Each number is 500 + 50 x the weight over its row's rms, rounded and kept within 0 to 999. Layers, rows and columns count from 0. Numbers have three digits each. The size before them is the row's rms in percent of the matrix's.

# layer 5 attention query, 512x512, rms 0.128, rows 317-425, columns 0-127
110:544456411579478473519433341538530519562522530523570657521479536514411511448428550464590447535435521486531470427571568528473320510583522520523503444552494529444552590518541550545480396468472556515531452589514507526464470512567492563495561490539380446540549513483554581513461427468448481433521409506508430559495543520608523534554478462443555496499618488534567485502484474460534456524396
107:485540522488564529505564509482573531464524401471536504537510456520585456587448485544559527565569508491533498526470498374546676517645414556517521498496462545581502522498499559487520493421527415511532491483513498532468517465507487511543503470574405476569463558492529489527433552550500493554473406447448464450512584506514538499551540627600517476519560493420557538506508527511478530463489
114:489466559495516502425584454493483537507438561569547449414412527423527515562506523552515518550424627487564484479497491545449515566544444587514528555468574497547448548505420432393525436527547513510481589595478434627546441562522395487546518472457528479534540533547450446460496457491498439516526450516512485509527436536538473413519512557471501491552462544484505525511519474488565510510542
084:431608396472511546544541550551460460447560504611528510473520516476574528502537488523528507488494583477558460467417498483477471576489471515587450443548497467467437452437497493456463479484474470444485481547572490464401442485477425468564455540510516481501579468511431463485508535489410538443491656446457462517556530540456490582519508497477559496583610455486504495417609642466435498433445
069:417486501551438630437494543471479439602503499420482472527454545413535520389409510562537452514511443503466447584467574439444514530415566486478434472479603561578486524474437448476522516508525570602495485506537459563598522504479505501461520441517508496489485482577471446505502500490499527584541568543438643439430486455523420510546489560531434460589453519548480371529476438420456540421530
067:557416420500481529596591475434534539498377437551466504538574457537510459551497535434479609580489515495528622443581461484530485523483532460503487479558465502412476500466505538469500506441365501541465461538439605565491427509591532517395461503430592458495468534526461507520536485450532415469502498479591559483533446569524513506526456484507592504392563567503551538390575491461553544540487
080:531559453482546483494479565462414511469578515592480541522610533522570573478514539546468578508499535467548465403402510575503495461429497514622486439519435510417536439498522532545483534506513508481427557515541511426409411508460477496562587469493505499528462456485471422549481534540442550466494610420491463546447490517419535551508478436442527604553513499422530497470555618472492470542496
075:533505568485513514588544546434592499420448418404516492554596484583449394500488535508486463497480450503496546566579473424498537483487512455499578479494521573400530523475487472507498518502506517576479482498482481538502479592538637488440533533499532467496487486543556487498467513494582467473559465558532541453593513448503515508544472500466456457413457564495523548525387421587470617582604
075:497516515495542447443554551607434411558550476618494526587471499494595463534529462529430517539537456419497536452483469588506450494466521453598453477378445542541541499572515504476515476557549630459417532500527536531495574436560458595474495564448552457532450527463536458563522494584424494551465502505552506520534485509661485592510480512533570593532522341485511475407558585501500474428528
088:478486555526441564506469589509534551450425527478522548544430434508466580500404543514483505535537458479441426501484438445531455455459513467418476550473415489465480510451485373628511543530519552510510480481507455474546484457444498492502561502603513485468478516508499434466506505444515525571508470417455488530432496476537484486585471463477383547473486429439522505499440496462484475536524
087:540527503571462527458470446391474453575455393473523436527544517489431463573521484478432534539495484586554478496599501560464489450431573575519424491432504486525475466486470459531478520523534487415513508513477455503396494503472589453395497568513556518480422468465434451544537552460472518517545501564442431498478463578503575492452489524509558522471537512411583457472462556502451510539480
082:626422531492494542555428426488576476474510501522455518502515504426440533513545543522562549512547523495548520507481440447567556467531484648472520516596528451478443468558523587460470533571452602521515506445507439477441431503451467360520393406515427590540548492443491544402570466573543555538482498524449404546484643424407527455573504526487479487526463565465496472565427551473542472578481
081:621517492484476440560485480459530608555549482405436542449554476440500425552407458538479499520516412418552476532518540430547480453493475527480546465460484469528523608475435497463566509488474550540474513517467461527514555501432557522475578490532523484492445561496491486477433507515462509559470447542543532563490475499474451468619528483657414560475439519489513469528461378489460483532517
093:467475515387543439433523525552503361431496526532572535567546530540446461479557581400478471538487530497400565433460497512519428562396521422532479487409536588436521521574508460494517484493513499548501498459405539587538398484521554539427507639523530410511504465587530508538522485494519507467523452481432527452564482477535496449434496529518534546440537482495525609493498511553498514541546
084:457501479513505529468503477449497472443500399494504489533498547521471565516479475591565570513514501546528493417524463424595584534449500584592472486513561559511442382575448486551394410550436609431429517463534546469490496443439441527511439580506478453463442483554457550467530464461530482533459410456530534511581551496578522545522531460565527575558551531474482519496581630468547473466458
087:500415555596498546542365528480495488640533552592387460573478554472575519522392468492478517461517520469563558507459454550484463417402482567470487528496569433502543526548537544559451532533576534508508512519491410439513485494420469457534446413464425568479572447452548441415511425582522482577556498461512487522541384544450486531473563509538523427542568469529490537551508518507513521482456
092:531519466498481525422429342528627468493486537474484451385501509452489476461463421559488515594570466478558422451522429541504540470493526527345497408533544445527450610548560418474579496538574476567466488547459376476438504479583549496533503541593543602454441579493472560558581500490542526506506362428479449555483487512439525480499596434391428600482495525432513566556498458480382456524495
088:471518538460552564471428531401453517534590463512470520582555560433578473486501516497484465487479510512553588523432479505469496510464483525656409560459489560475536492567457517537443538531522504470525495444524555539570442531442519449501527553468528494555482567478474466482448420447468459505451544576455451518519522581479516544492579615546575537490505450583552471461545588471533477504487
089:513427385553471526466426511547330469504522498519435439481466532465502544524479431574489464581486449474485515572496486516483528448500572587477487517546479356514420524477564449567479457470548547499540517507523521465464497432453565553478547516434548440471489430471522539556482526519444578474452500468604451416498446533494496573487479494556507515488554514474522542560574466541518521531438
097:545460571546457450523549525477472564497468423477443484479621468464521499424544511439582507558503574453575507408573511522545444510510582451495561515532465471481393560455499470492486513581536508539408526492476549602489424473465499490542524506460487467583536483508443433426550505490543559488539498501437549493543583466439589623585466523554526507480517561524416537495497443508464449636473
093:481519568488538477514497576417388584486581545563420574558451427455488545394621463511502448488566469476441441588512512529411433620493517473525530549508531540426508491482510430582457412474519463475426474545516529614523446491438430478421495506405497480532575524587513540584499450427587474498540476413496546609507544482666558485593508485445593504601496578403578567488476523473427413536485
093:414498492483495529459491493498521461451394577525540599572571475560483522548515517569486538525566466544454424483483514524463484479480464451569495470443595575457469516431507547515546485407515438399511533615501538564450494537533509546476426512556576525495561414641471450518480522438490436576595537467515497521567508551600414602512499559575535512504547423453495478423499446530509510452588
083:454487446575444483535470499466538489576495562467491477479456407557415408520454458484471522417503446513580489487569456509494537471466465504498518443501499487573499489538468529487508497453500465462476576507550429462533463526504384506542516549509592603499383599548469518469484485467547498476532507469529372513455546518587417555622609607436543486472424581436467472554442452522537516500649
083:554493530440486503490516435478543512482509479467445409483449587447500540495550517413552481462450588440488535476511506541541497555589477521465580491566425453440567498569428545447523547560562504556567429512511518527473546508476550405535401498558323492468530511468592485487541539563495468533565451506496478481525488429516552422445424475517502476449411508558424471579520390438497533640425
088:547447482534519505413495496504490456480522533523597521507530511496608543513555408467529477513401520496465473442466680486509436511400606556564549501503502474479527594492552473505481536464580448443612452554559524513476532502503449513547477414479425449424543479537435535540546459481529451505493594527558538539455561583557532495576496555519469483470573522598443573460491482474407503595554
094:458452555441470471563576486542470556516406545402537458537485579604502499547462567505483435609457518612563518472524495521469480562443633548503460444494592480518496533479560519543527427582445526500457420425415503525537459470539491474578449438501526522502448458611478505476475608386548434450521404517492525559553488576529521486504472585480462476492585469491557569582477499571577458491503
093:376550399477450469480479518415451615504512559536442449490559507495513460540482479494532461490616470564444477485606552515499457495476477525530468521633522482506503420519530525474468469496465480478492504493472457481488493567501473524474563522450524536475539495427457394510498493507427481465534494514564524452504539482410536456562505470434449497512483450509562485395570546506522487486451
092:444552534474498520506547480429504497445463500456506489410431547445481548469441556633573560533437533605591465487483600394495524537610487497515479493480606563555546625472561456598487481445578496573441485540435588489530426442568472454572471561545492534509460563438533468481558466491553485526621509407521517536410561474461520482569476545524376501538533471548465505521498433481550395588518
093:385457507461519509415459510442420556507465497591519518491475517495458593547517567443498417551461490506509480410505452475469492542470469606518453518497611535460512444458523517412503497503497465552514557479503535440419466543569419463431519521359419450640492601541455512531507529507371393434484548494478591484502528447483482506481572539434516505490462486573481556481527463517462526471494
090:503500506455577544514478518484505482536532415590418563491529550498564430538530458492523501521537444577578514480518462558497515561510559421537533444468537540474488516538563518616553482502413424501521586561513475503464593520567543515501501472604523504486597557546367506522540538510488453542573421431562458465466544493535549638434456539429566424506456513579491473499524548509455451519554
094:586495523469548530419447497508580485469545465480450529564528544551561492480614458621537593485543523515430549575475466503583522567487471524545442502591446409489454550531509538457448528496454483489550396458532593524439500420408475491450519506455401458434540457596529497478488537535429531479464563547521551516538482497563502568535525504542593418478538519370533519424526523514525560466512
100:484449537460443534477458606537475453528573537508489496526495591427491394453654465474471505508602455494444479433466512421393520536386485489434521419535521466436419502569486494492457546495488449480494474558444544541501516448516454516513534559514526496525558462434416470478468524468496559508572555477499511465380523446585595472524599591458454512537463588525453501504546524425511471454515
092:509523422506575583532441487497545489525531455483493421493444542513533537551599483492501498592529516442453485511609470508566501581586413458403568449518497475479443420472470470518504488456497485618530466566414542490404556408541479565491352607483489540531483601474467509450473581541515483504385436512500517485591553429490390514532560526471480524549559472455566423487512579506550531484542
092:523508477584442484477553519559404500488549433591531486448495457429475478503476483499491377571456460528570496563569534399558480541520546570505485466557533457562533372489440556512524511487546479524487541458516485379533488505558438529508580472546552527464463452449476501598499450421473470499471486583388549500497427514522517393538472490503445509529529526539408416388362556438551591501493
103:487483479494562405520475559525559485551521497503485528508518516532537529584570459463516467486438474447531460463484446523514458575529641514524490530529463386451516458472501533512435552513478521455455467522592497554524517547491567573457478497420486439475519384522555459535462401444435451463548526645519496495493536495521467473462509470480487455481523555462385551348503468423481509444536
095:427537476510542427472509468586511554450493522582501541543497557574472547493508492438479527415424535522483578481486546502447493512462557483471518563508483528506511546491462520489583496572496549430547474532503491548541450561543562561394538550486534455508458517553590523395491582503440532391501502462536515521503505582489556433498517512519475466548603546445491533500472567428580469544570
096:523488492589505439473531438515466512498455398503472469455511497552539497505472393562611501513498532494444496483517543464551399590523494500579458386617513601487442481476534502594510525556487510542557476420459443576454479569489494373485506414476467540383567431499454439530518443484457514483469499487452495482515481514473553571479458495417553473525517550392427477523503589422539580578553
092:517428575445482596525485523493427484532452520475559522526502435470528438477498467486566501575458542489540547471377470495419421643562494464574510425435428500488547542476553536440474472487575521546562459509574609541530458552505424507497459454580497537525473510490518461516409489464516513455457602377486510525484458467511473420472542478466495480559495454534559537509614556446509467608540
096:535513484500450433573565534536386446496454646525461486487372460439488450648551452567501441548485457504497500459464519518571541550538476572568540570445550502565466489498463575536498484524475530452483564477513462464575495422544476428499472488512521482522510462477402522475543561496443491475507469477473498533621454557525563578417468587481459565562578471565440436496472478471493459391401
091:584464543468487500568474510492489521455620549421541428508405515484503594378417470567482481444403477548491401498512568429628553467464509518563395535567484455472505522454497456503460515521527477462518510509516564558466567535487448461548518496617560440561559636469578541526481515522505392441478517542475595503541492491528463418461460462524543551537554604330557539562535490566487518539472
099:548491531415460412397488459508466441607473601496461461535455407672571620461499473466508508558396475528519550400470476488519496623441482502656500515535422500605432478570464501485491531518473468571527493576516497547474502500468440510528572497517406485491520445447468560485446477512490552439460508587506524530570537498494485569459440510494545570447508507503446494402509561576476497511440
095:553426606526391481510485484435561488466510444523461413398454454555544490520507530549391412524528514440518504492442448435524461521548523656464491470571487391482523415435424478493437522494500595527540435524467452491480531461532489481475408615487546560462462545479507537477551470530509500487584559504444517488496487515522604495430587559586498511538465517557440499525591509578512437469538
096:548512459538513473457496448402363556446454441547621495552475522478493492519544560508518551464496459565425530399509435539540548447454500507483435561589551505538607546464391457578487497519553536534487487537473414486582415492476445449512462473523418481479509472382515423504453628404443443436454514507552513399414456495528539428490460513510536563479490385501423532548465518489580572548419
094:459509463465443539477522531589463529500519549539435552418458541455444491539447521561512549592488514493566521419512558498550436441549556562506463409443436518471570447493466505566509526600521555555481557515417537439470470576532520573442502527561482476460491424426531478544454455441507427557486454487511466508511512531556519540399508453524481499495578497540578488459460592467526549493503
099:527465463460641526527589501613423520456457473469492469460555535532404432506479535404448451525515461445504493504553524466463482548533534532505571542545533582458560475517426579573481463547565542499545456559473573495563467482538505510555499537454544317547493446420536569522557542523454517513521553502541521485482496492497469505567442465409554460568560567555461481600521451435398527501523
097:480502441472581491583571598488438499521529438502549513507425496453481519485559448509463491487567510504590564518425490423446560572463456526484552502534421516555532480395476484498462432500500557563442537489537506468440533406526526454532520490534435488478463383618460516416460539480471485520477480460463513525416465485430509559606456502502492440463440566482537471564503556524483546465505
099:481526537573589544656570513495522524497449473526616427576435457500581440477590422423555470451551498432486543433508554534512492567526459527423444455493398565387577513491516425443524485492453511503466581411433472597549546567493526556534520424480465477463533532478513514462518460584481505512498498444455487537444601452540456451528502441418495598539488408510523488541544439521451486572565
096:482533465411484523396414620538452469464430518470529564457517574466487429576476528452550487541462439475516563430444475506602410491519477540373554511514568477518460471573572566492533376487412480519441459499542499541523472463493463505560474533519396526496468550587458493487512492551496514444491539464401528512525460483565465548435493573498512453465527465537497474418423467562428555511487
098:366429577474473492494587600518571444505456444397469445585406482537554476455576517469507490474551509521591503451456462601492525534502473490544514523627475499548487441512485556514573579534565510528471457569454536540534517499558570478465559442546488510428502473444389548464515433480539473536471483542424478541483475479442492453456501571631527440508411576552380475523567568508500507445453
095:541544472427494603453440463514535468450452448517514507535427522442563532475479379575531575447490449452480529410616434428532515527508441548487515519452532480517491552515516518485503474522392487496528591537449523429480528466459509467498461513462519520456525512479464533568533471534528486556463535430482438399436493534552486516517494626505487505492474460532509499487516539550435507465436
093:498452558438511413514514502540579477473483586422529500545396468594456530498529415559430480570560506514431453560437510512414473492511511492457563493482511434532565595412445521548453501478526490545559446465578586504448447493467581494523513422468524499518498540417427548576452449529566529526483425514502541475439529503495541578523523542493501612456469495546504505566542398560443495542571
099:521544495509447481504460538446531564445487468467551509459556472466422500580497527518508491542480476494495556518521521512517540557494529516575513462431449575468498522484491470471516504521566522569595532439472522508471457644571452573466565511538390492491557509455520481531459655484499549511499504579521452581464467563365522443533485449410488522491560425440516512464551579486469467524549
094:526416539413516466528476459494481490522601576509537387521544510490509622519535637578445482438479426509543550480548560408582464487512526550595526451510394565503496524500525524494441497475458430459438540559507522547481469461541558444501502454452503484558444509530532513522533503590427448529522402450433476456529397393526516465503583419447492567392459527436523507436390469538503435527548
092:544431462559469507378448542481457501521394525510515479437419487513445504442540527524596485514394502505554514421573547445509536543514495540513492500488395417561511565477549395498497466468463532419488557546502519493519582469498489515474453505433476537465572507488486489454551563560592473632506515490405415533470518507515438575551529553546460532466543547518502563547558392486499489494546
095:540504499547550484401445452513612497573433555455463544487449536497539417489487480490422456515501513434454476526487494499594489555493484451536628536507458474528632438485442550556448486600484580531507512594529452492484442559620528425603477507471455498514500532524523463497537462622543392493504491448515471476533512499393509427503544465515453516458419495525567478498448453431483422566538
095:558455508500598388452512512504585516377452496599502465558494572454558524511512472469611471456384478461410518473478441557520488514506495472496485439561465478425547470564417490501522547466457478514553436497528545496524478464456530527584436544434494561518499449571504564569480492409452435513436474500475487610465481430468534463481482568556445445447510413576444498529498464492520394439466
093:445472452567544512514336521521483525567592479577508512620523486495516598474528461497474473449543569462535519469485514497444428472488554484431515505573471501549463445481533457501574547517436496447586530472478530469546503476478445569465482544473426490475512619451431481511581582481508497467513513439515497545501447487528486571457545554580552596547409446533591551445503547463476478509416
091:376542556515516456526596533522532516423550518398524530534490541439549572492553400413413492543505493513550548472492520483463405488533453536522529513443461488503595486471529462566471444485531503453488499486479591510570528483477485501532473504486497550512436519571522586483514477476584488416371523478475409507488453517517482470519443402526694472487539502535534445507499501484432519446537
095:541470541617532538517524528488408420542539482483514513473583590527473558504582498484410595578432588500469446563463498484544446473638566552496554582482520456538429475470469494508601593491505527487475474540541607577548422440482516522542505497440423578465507490457544520469535532562548485528490566531494550460476477461478517443581518603550461566517432536522466526486579508490623548536453
096:490483500545542538400428550496512471423453589512562402519531513585498527519529495480505465494564541514480464496440495568545528560518543549538595490476506454485442455430508451481495497503496569522490527431518478429475458480433594505471445555461505463392490428488524509477477369452544408497479455570482571470467484507443489538432502452562545545510540569550466534521472498459439497425482
093:492430412532434572347590463574545518464589433537532533575513522534521571494490527462537444469542536573512476462477466559534542563588476428567471526527522486444493554456477545479488469404481546550465511470495603466406459485487563470531508524502491460582545550453508524484480538475490569549554496514534500470491424513606525485558449527540558523536516489540548484454512507482515447551544
099:519495486559531581520509524462497469475519499433410484590499501425540502527472587442470390464474523538506473417470523464484526490461497531438577572562532443489490522518527545435490515523481471510507525529555510562493443512476502521504574565524482501424441545441569581498469543463489550586600472436453509578481468416520532579503506373490492519449545479472602479512496496499475417465515
097:389480478536468467558581574432517434434490447623559455587514499498569559474487464461452490541468520474460503604508495544528491492457525473529368516431508502416478496474548494632469523434520399580452524447614417507504465472550403592545566525461509496507489499597589533577519431559536495519430524541424565512438516424507497540488516501531497577522507460469543528419523521466473542421522
094:545473416648420489546462558442476385446576446484565487439480509486520557496460453472517506502385504596581428489542555465410553480488599553565498446438518537596441428547508494502453547463506543470500509479399604482448521616534508457449527503502556524557543539459461494431549468465576520490478581483614473597527529471554492548568480549581482444495475497535542486494460544411476533523469
096:456531519376563447561609490488528519472525464425539553507423422470462549478445501487490470479469518470500507481491561495408473611545532557485472543480556497576559551429553445510473454625507461556561572558566478567591487517481549479491470439469526569540532499478478487485473555504497442609536592560460514516493468498486462461597444423526505572575518509524473604447455463443529545455563
100:380476570432492448538526458506458496450435435561480525548435509523596534473483571449448456484540630502470490612499495555488520457567548482584488540545415451542512431521475529450428484440500438500574481464506491398406360466529410476415491451501485466566586517492460416375480490538470522532535518463539564545507517499436511534550471479524565480552472540449444495572516541514577414533455
096:472546568508559455452511518571417567440553489533532506451458430564547541500510503509502471442435472569504553496515441511556480473437496464609566539552489626495528572473498484413562533483422427419445509446558564488449477526406617511522540473409540462514493460511562553508564545469465411479480540552393434635466470515513556468476457480394519437554532466509501566446495459579471523414525
086:457542502538493498498503555470532415447563485456546540475441474613509542491432473597518501510550562520531583485498413523418527532483498516479554560493486567429481559401462561532499580392575495509510466387482412505592589491487427495558495589441539612529452484569490508444504512522463598508487492473524497556477482568535574521494493575439502555474622509504470476568561597522449499545490
076:474422482576457578544588515480516564477447425519468408533528521380385452613498440537514528492497411507517502519527486469543578486616457528521445409454596502584536477567467563488430490450519497445502486587497572476441548422439454457466526478522450464445564514401525393419430599530488593456503454479491475545540447460440563483442502484574496467487467494558467494472499439478416559540462
081:425531535485600530577458541481535582468491536414513488463588570492491420512531624591574486444527551502478455498480457487475479532490492464499509497524508482517498592402550456563489554539462505480586533446561494494456513505476545532430509496468467451519603481497535534504403438514553466531428546500453506453511459475440458392537494499512516381503583462516471455511517500520494593504459
083:552599481359535585569505514545527537514504401434400509513548556510517548459489448464520495439504443494585474505444556561434544492550566486518464500459545476485471461478545485467592526409477507520550501503535480510362524521512510481482534443511531466509456527494495455512519398508509478549359429578484496507498561508469596513530490520549475414438517512532439471556549466587546425481481
086:467562518407417583482529520503545553458501491514498519551473537468528570403485462435531499491533437479526509557497461536446512429528579465522556460588586402570520482505580507555426457488570550398477557469471561515480464456447470568539459434489480588477489460524477545408499411462502507542539428588460548533486421508436574525549500529491471517591570426514448580520493444545560552490449
081:495458511529513428462529563463522551554474502551525456504516453382468577546607501596449447487553457449611605532482620508440466454455494537466499493402579559490497479490451510424563467539521482528406481500445459542510562489546493599452550489622491536535411566441483588485550600462572488468525490457430522511469559418523509551448485600497460596491489590572509488575519481417496514473523
080:552478474562521489420462525437509511539402422469554527492456585477476446507547503528538485525454407550430490425468469504489539505554477526583511483465578458517506486496596541543395437514576530450528462428557567459526478490491558546410542479528390518512590537460570549488456503500491446450551515377491465506524468562563393535500448560409493616486510598511386537485553543504485475518482
083:551504526550466476427436587544524475638472493529542549490454527532565410513480483528515514577503476429541526409427502428479492555536455538518534529448550481446493594495454476621486431480420351436431534488411397476465517531460453554565518528537457619505475530468446517499557521519509540435551504402434452486516485533563512548445522599406435579568510578473478614517420471484508449509468
082:571570463448549438592521491538488555532464465503462528456489594439392545586436577449527409422446481506494566461517462458609438472568590534520442496456470507438508474528557482537350555534430641481531479470525538565518504469465493513407569488463520484506580534573566491546504470510448501473518465525495446540523462545459500498477539519542575546499479438550444477494558480474444574422384
086:542555436540552505459518555520442423557480453550562422522464493440500512482603469526428445473551450575417479481521485533464425586470517511491603584429522600466415394482466563536467456415543467470517492615452403423470532526540515512430515558532456639460547548535432455495448612531444541445443475530498485487498512541474598533386487649474528482485451506574481526602572490461372537553530
085:465548581527525496453565545412447530480503488524474513547428547528463512409514460473530456445518457471545559538454516434622484525490603541582412470502476500356460462613632513611467473492487521540476466529502557480555426528465476383505530507548402524502424559521534457463433471417487493502544450583495572478534519480530452510402505537549549553472494469530462531509471530467436573491613
089:515599519519430428428458523460520528486551432539537552481513587522543507488550520595502621544594475504498526592483535474470516560590603473423602466455514562474449374444493553638517452488508473441403472513514516512469513551471452515518509474470409553406467555484625555486530531487435558468446485410511474551466479448502484494521494547437411584611506545428561538495498506473497408487505
087:553425454436457465578498553533458486513505456455502332614524467518480566454470553459556535485406494554493489521625480515557429435547526561492420601591435526446522434524454467465456482497548563548471494524522514423462474558499500443548522497422530536472523521560553415499504424513517468531496517505541480514525470560454479454469484411516577501496519476503525587496551580456429462573448
081:617561531487493520534557579591520474503553452493478539633468508479468510479625482488508489566557533440452506517553460442415391503529487578600552502487494465424456558476549491563502513447438482536448474519516495507517560502544485544435579469468432490486482540437486519443431601508477522424646560531520476464503590608565533498515392485470460523485439473533536554470423497525567486522593
087:473510534512544588477535507516550445441574501483583456362464454474605412575518526489466627482498476458533475532437541492441512500505423518557586515515550564450568472415543495435510435451486491453486495477486457473522502471466490475426488545604552548400514488559475513424471496476524526482443506379444525472498542564551448481583503488515541470531527510572518391543417502576422459606515
083:510473531483522513542444527515417529465490540514438462517458526471409523466502507483560531446415510510453424471539546460522532495504505556420509503464516417558569423565517471496500519520468526554513514474547443519520467530595561526479508431479521489499473478505586469479553532544564502565487490491494576522450381549484436568500536506463429497479446544515521545521460503505498513484483
082:416459524445544519518472414544525542498564469571468526531552430458459507487584539497390513549494501443527554552464571418482507498470544504524433465488537495485453502495563438576556463485445504523472516465460451571498476496450520499453562530453431426584484476490485429513514554508479501443551475468464528558520547534518585527447505553611479544425476499517561487450559552565532399508539
086:505541390500445468462458517470506559561539571459483554521492423471507505546505465507372537518464509522541498473535393561468473466539509380493501478489589439509475536447473552525537442477534495487522479516450335481582526428531403489434594500530494502419503497550470501484565570478523519538516506405478429551435531516467417507524502512478435476413450548521444425526508447530517497518631
092:582440453452521457454468637572610470552454545588524534532472473508433502470571556432470543462544396527451508550473493504445506452363516447528482465505564566534512446540582446354423583542459511469538498519429419562495555459475448500572525552522489496423582519473437515544517429534535479461570425599466472522548519609548493496467518521542467567442571498612512513529527440435419544507440
096:507518458487462494413394491510574611534611514461524524477579539450505493528482472462536581536503408403503457517502517514495495525496472485492521487420481537514456438413486444573608459400508434490524484471486498516450550470449472498393501544521552476478512489555466589440427531475523502389499563478488386458401550443533451473553461520411438509518474532513473491533517423497521445498468
093:572516529549549464560431514489460488442579533480472480497514579542485439428461532506490460383549516406383478578441551524532507362483473520553449450486505508488550420497445459524398453527456469494545523523604474493549563525496513509565461475545544455468458479495577483492446466461525410468430506475525471481421431590437430452502523416530487313435497405521513442473513471518533587494528
094:451484534568536529428485483460445480443485572552573460647490515511441456585521514507542567478563524488511528457558540478502545561509496478504476574513470503504474457506569434499457430502597493536516563539487508434519562530596512515592463468513606481522450468473540472489486506532510507527658493522554513491550437571536526471505512449535474503458496549451562448486482507476445594534485
094:493484509583530596560501407542491528443478483502463374431535589523496561569557607565503501588478546566473420543583427473521564463449546498513524489398498553482473517573505463488473528506463487550525611483502483500528488548493492549562463513528546530524415479555534490452500521496490434546486446437509555350480399497535472460450444480434475418466481529464530503529493418529496481582503
090:505464508464461432437481499456575538497597501546468516431529454481535580431532470519522540469480525499597495484492494402507460501523515500503498440536524512490471525457504552419418463470501458509528502442531467405447463490502440418504525455517429565483520494519351492528519576544457443453480540567491441556506464548477607508435490499483531549560487572554452427518466512430450451524539
101:403470489488492528541394460452523461499458476503502581420448453407488602498454492503443457474563454610594487519455520476527497495468458517531434439446507529402500458464498526477476473509578427435483521536493478538412477431487492475518478619567480532528477518452524457419426502512566471505530519455647484523551464482596522496486464517572525493443504568481519483505486461443436372565450
094:498561373516416486502549502518538541405538447584558496442505448445459640583428653465663397446549494480502462509545503450515528541528564485473548471442474452476526469502581441612474443461497511486490485550514499545480479509518615470517516523527461584473532509582502525484451482514506444552423473559640546461560490481507503477475421514471536427535519574539498596575433409503537532466336
096:580546524498570593548515476499491491520405535477369529444580443440570509573516521533403414525559505471457396494569521561468488467413529467474461508424453491428454488536529429497523493424556545443481551480481503440420593486437573461569522448483502614440469443556428474501537478494443459563550493534483510407443489481515488499474528502466448583536485517502527541468488505466517528486383
095:480488509519477436500539487621506458548489468501493478481470453557406500530570565459532536481509549477434536475576575521562586535527412491490497533477458497451532494569384486523475455545539509504508538500484489468428530529445603483466445552535514478553525487494531555461506481452475448466415349561516522511536494477498507432476481439515468544519490506484475455536533543429520450573473
102:536389415480510493486442505339436508412456546598523405533533461492470579594582541500439548526473546511441465422466451566465534457485636482497515523448366404550431507533509468543486616601500480434518499569456473544507487490562448559466483525480490551480511533526508441479405531458433447443629452497470441548472497496518457540606495573455434507497462478489488540486414537470455457540445
109:531432532496554548514525503461463566495530464505459474436646558372598454532435427548554569575480521509492524497480502509548401464496437499614475449434589549454523462564541396501553424499492463522497496399548556491567444570520570569493423462505462519537473582551482524524538557536418477499504452550518471544505495524448424526444516450471478566484616471531539512524491517547609445530428
108:510456630489550532577512522555565447407433413395478477499582465504511471499440464393623470540506469502452494529573488420440480455471569471503489461518447437492525463547529524494484529463478472533478536580517488533497465492578515487568388504458641516496441528537547453513606564422564588477465501520459479482576506529440485526385421491617428527479566475459501517609494511523496520522440
104:510492451443530547487416487471477534462498507552438519439485596550616513437585414542475488478450525517558528476514500490584506542454454577525522429508534503480525459589529504486550545565533496533515401493578579576469495482451503501507453477456521591416526423414471472505488639483469521439548486494566460492403457502495540576514476536530480525540518547501491504518496536495442439431453
109:525449436623537463514497545462568506511572435469481492398547572462496489578410507463515469498481585496466463497444495427567527450449480661492606519422541462562422575428536424450548456436479454484460574446477448514465451570494461499561555550607599602405587565440469457507526483468557491481507505537521456569477492555488525498445510509419564434560496495541462501522408539410539521489524
105:520531399503559433495553512530552471417513459528556558526536482482361463461481501459513466482536627504509551561488583530445442492456444466552505464556524558474507568558474451600471503502461533495507464489534473488505442502469441535500475468461462445446534505433553553486410503577436613505569404480531534537431601437419461611445450611384451442505433501450546492575578501475453546476524
112:428475504556485489526425486374449592517519549444429496512526480422513623548465467456442530556533508571517485535480478436557481515408584469516461506493492483396543524555433500433616575493512508522506526544451624514504449550496508564594442562420582533497513513529510442539435522486556431421666476453446478490574447507566428484438454560507413535482459504442468565588532449500452464525463
109:495497481434515398562582471481550557673515546462540495519535519470514499533499559499461475451474556427624563466421484476572463580464500470484561592488545483510471488440447494605463438430458482559565489488440498500527473564521507544470467407448503558469517512505581481446575480447373486483588604499496459439503516562440540524463391584422511416511542563422477562581544431599491505448464
114:506420547437543526446496526459461523522464475536428368598415503582449543466374533536509511541459454437541511475495591498520497512523522469443508581472477531484502468461498499599546501541584506539566479454451469532634477566544484416514595441439496533543437495584602585547515464496511479512585499388527553462486510439584460509539580496506460542460593418489533579550613449479539445465508
117:465544486512531547514500566485552504505550454457495479467547483539464484425562456553561469449505528424501521533462628503475476509400533507516517461464482553445501482486493498513500495516551534523547505463464479485589557564485565498523492607460528508535491500452476497523481474482463477538514497530528510543490451431443567558538456514431552543561397530468486488466567531437545450454574
108:589564433520581650361576533477426522482421494500529481443495518478514468498495447497472519522417506503502522437483560530526477476433527484568488541444463490536545461539567472517509554451388437524407434538447464440608500437528538528539524393507492546503486492527515600469448581495555473536411466547544431431481458527531500584481446532492492468467496493578502545565510522529473476475544
109:534538444517523622416416519485504423559535488494499415554401492452534468499565523523464543566575406463517558578495539432399492471519541516532540482446481531533538466524514515467586391438523484512385448517482471487395585454504437580506525612516438496556516451458451451492533498466514547605517517451493477479399427598463494511555460481524514447426571504500523458566476578460552572452559
108:459472480446454521517492546488353555493497447487534477546523504413505435454529524493429519544470515572523478366522516417440547542584589490507482512457520440563456438446590478398526440548533557456508503621461514565585529502592411472484411496569555476583397548446496528461457508569448442450551486530473441462512600537490425495423441498534503470481557512553483463474508547441479488560434
108:505465485381487561384530503462471533459542532572539563552479531562541470531544473476504417532501541436474517452507575484416509448435505470481513489498516445510511506581436538489465498520398496469554530482492454506498507428459486531509546472424479560476581522499487534562505511498525458501600440523521503377450484455489469550531495555503481483528514475557423533566525552445561476449456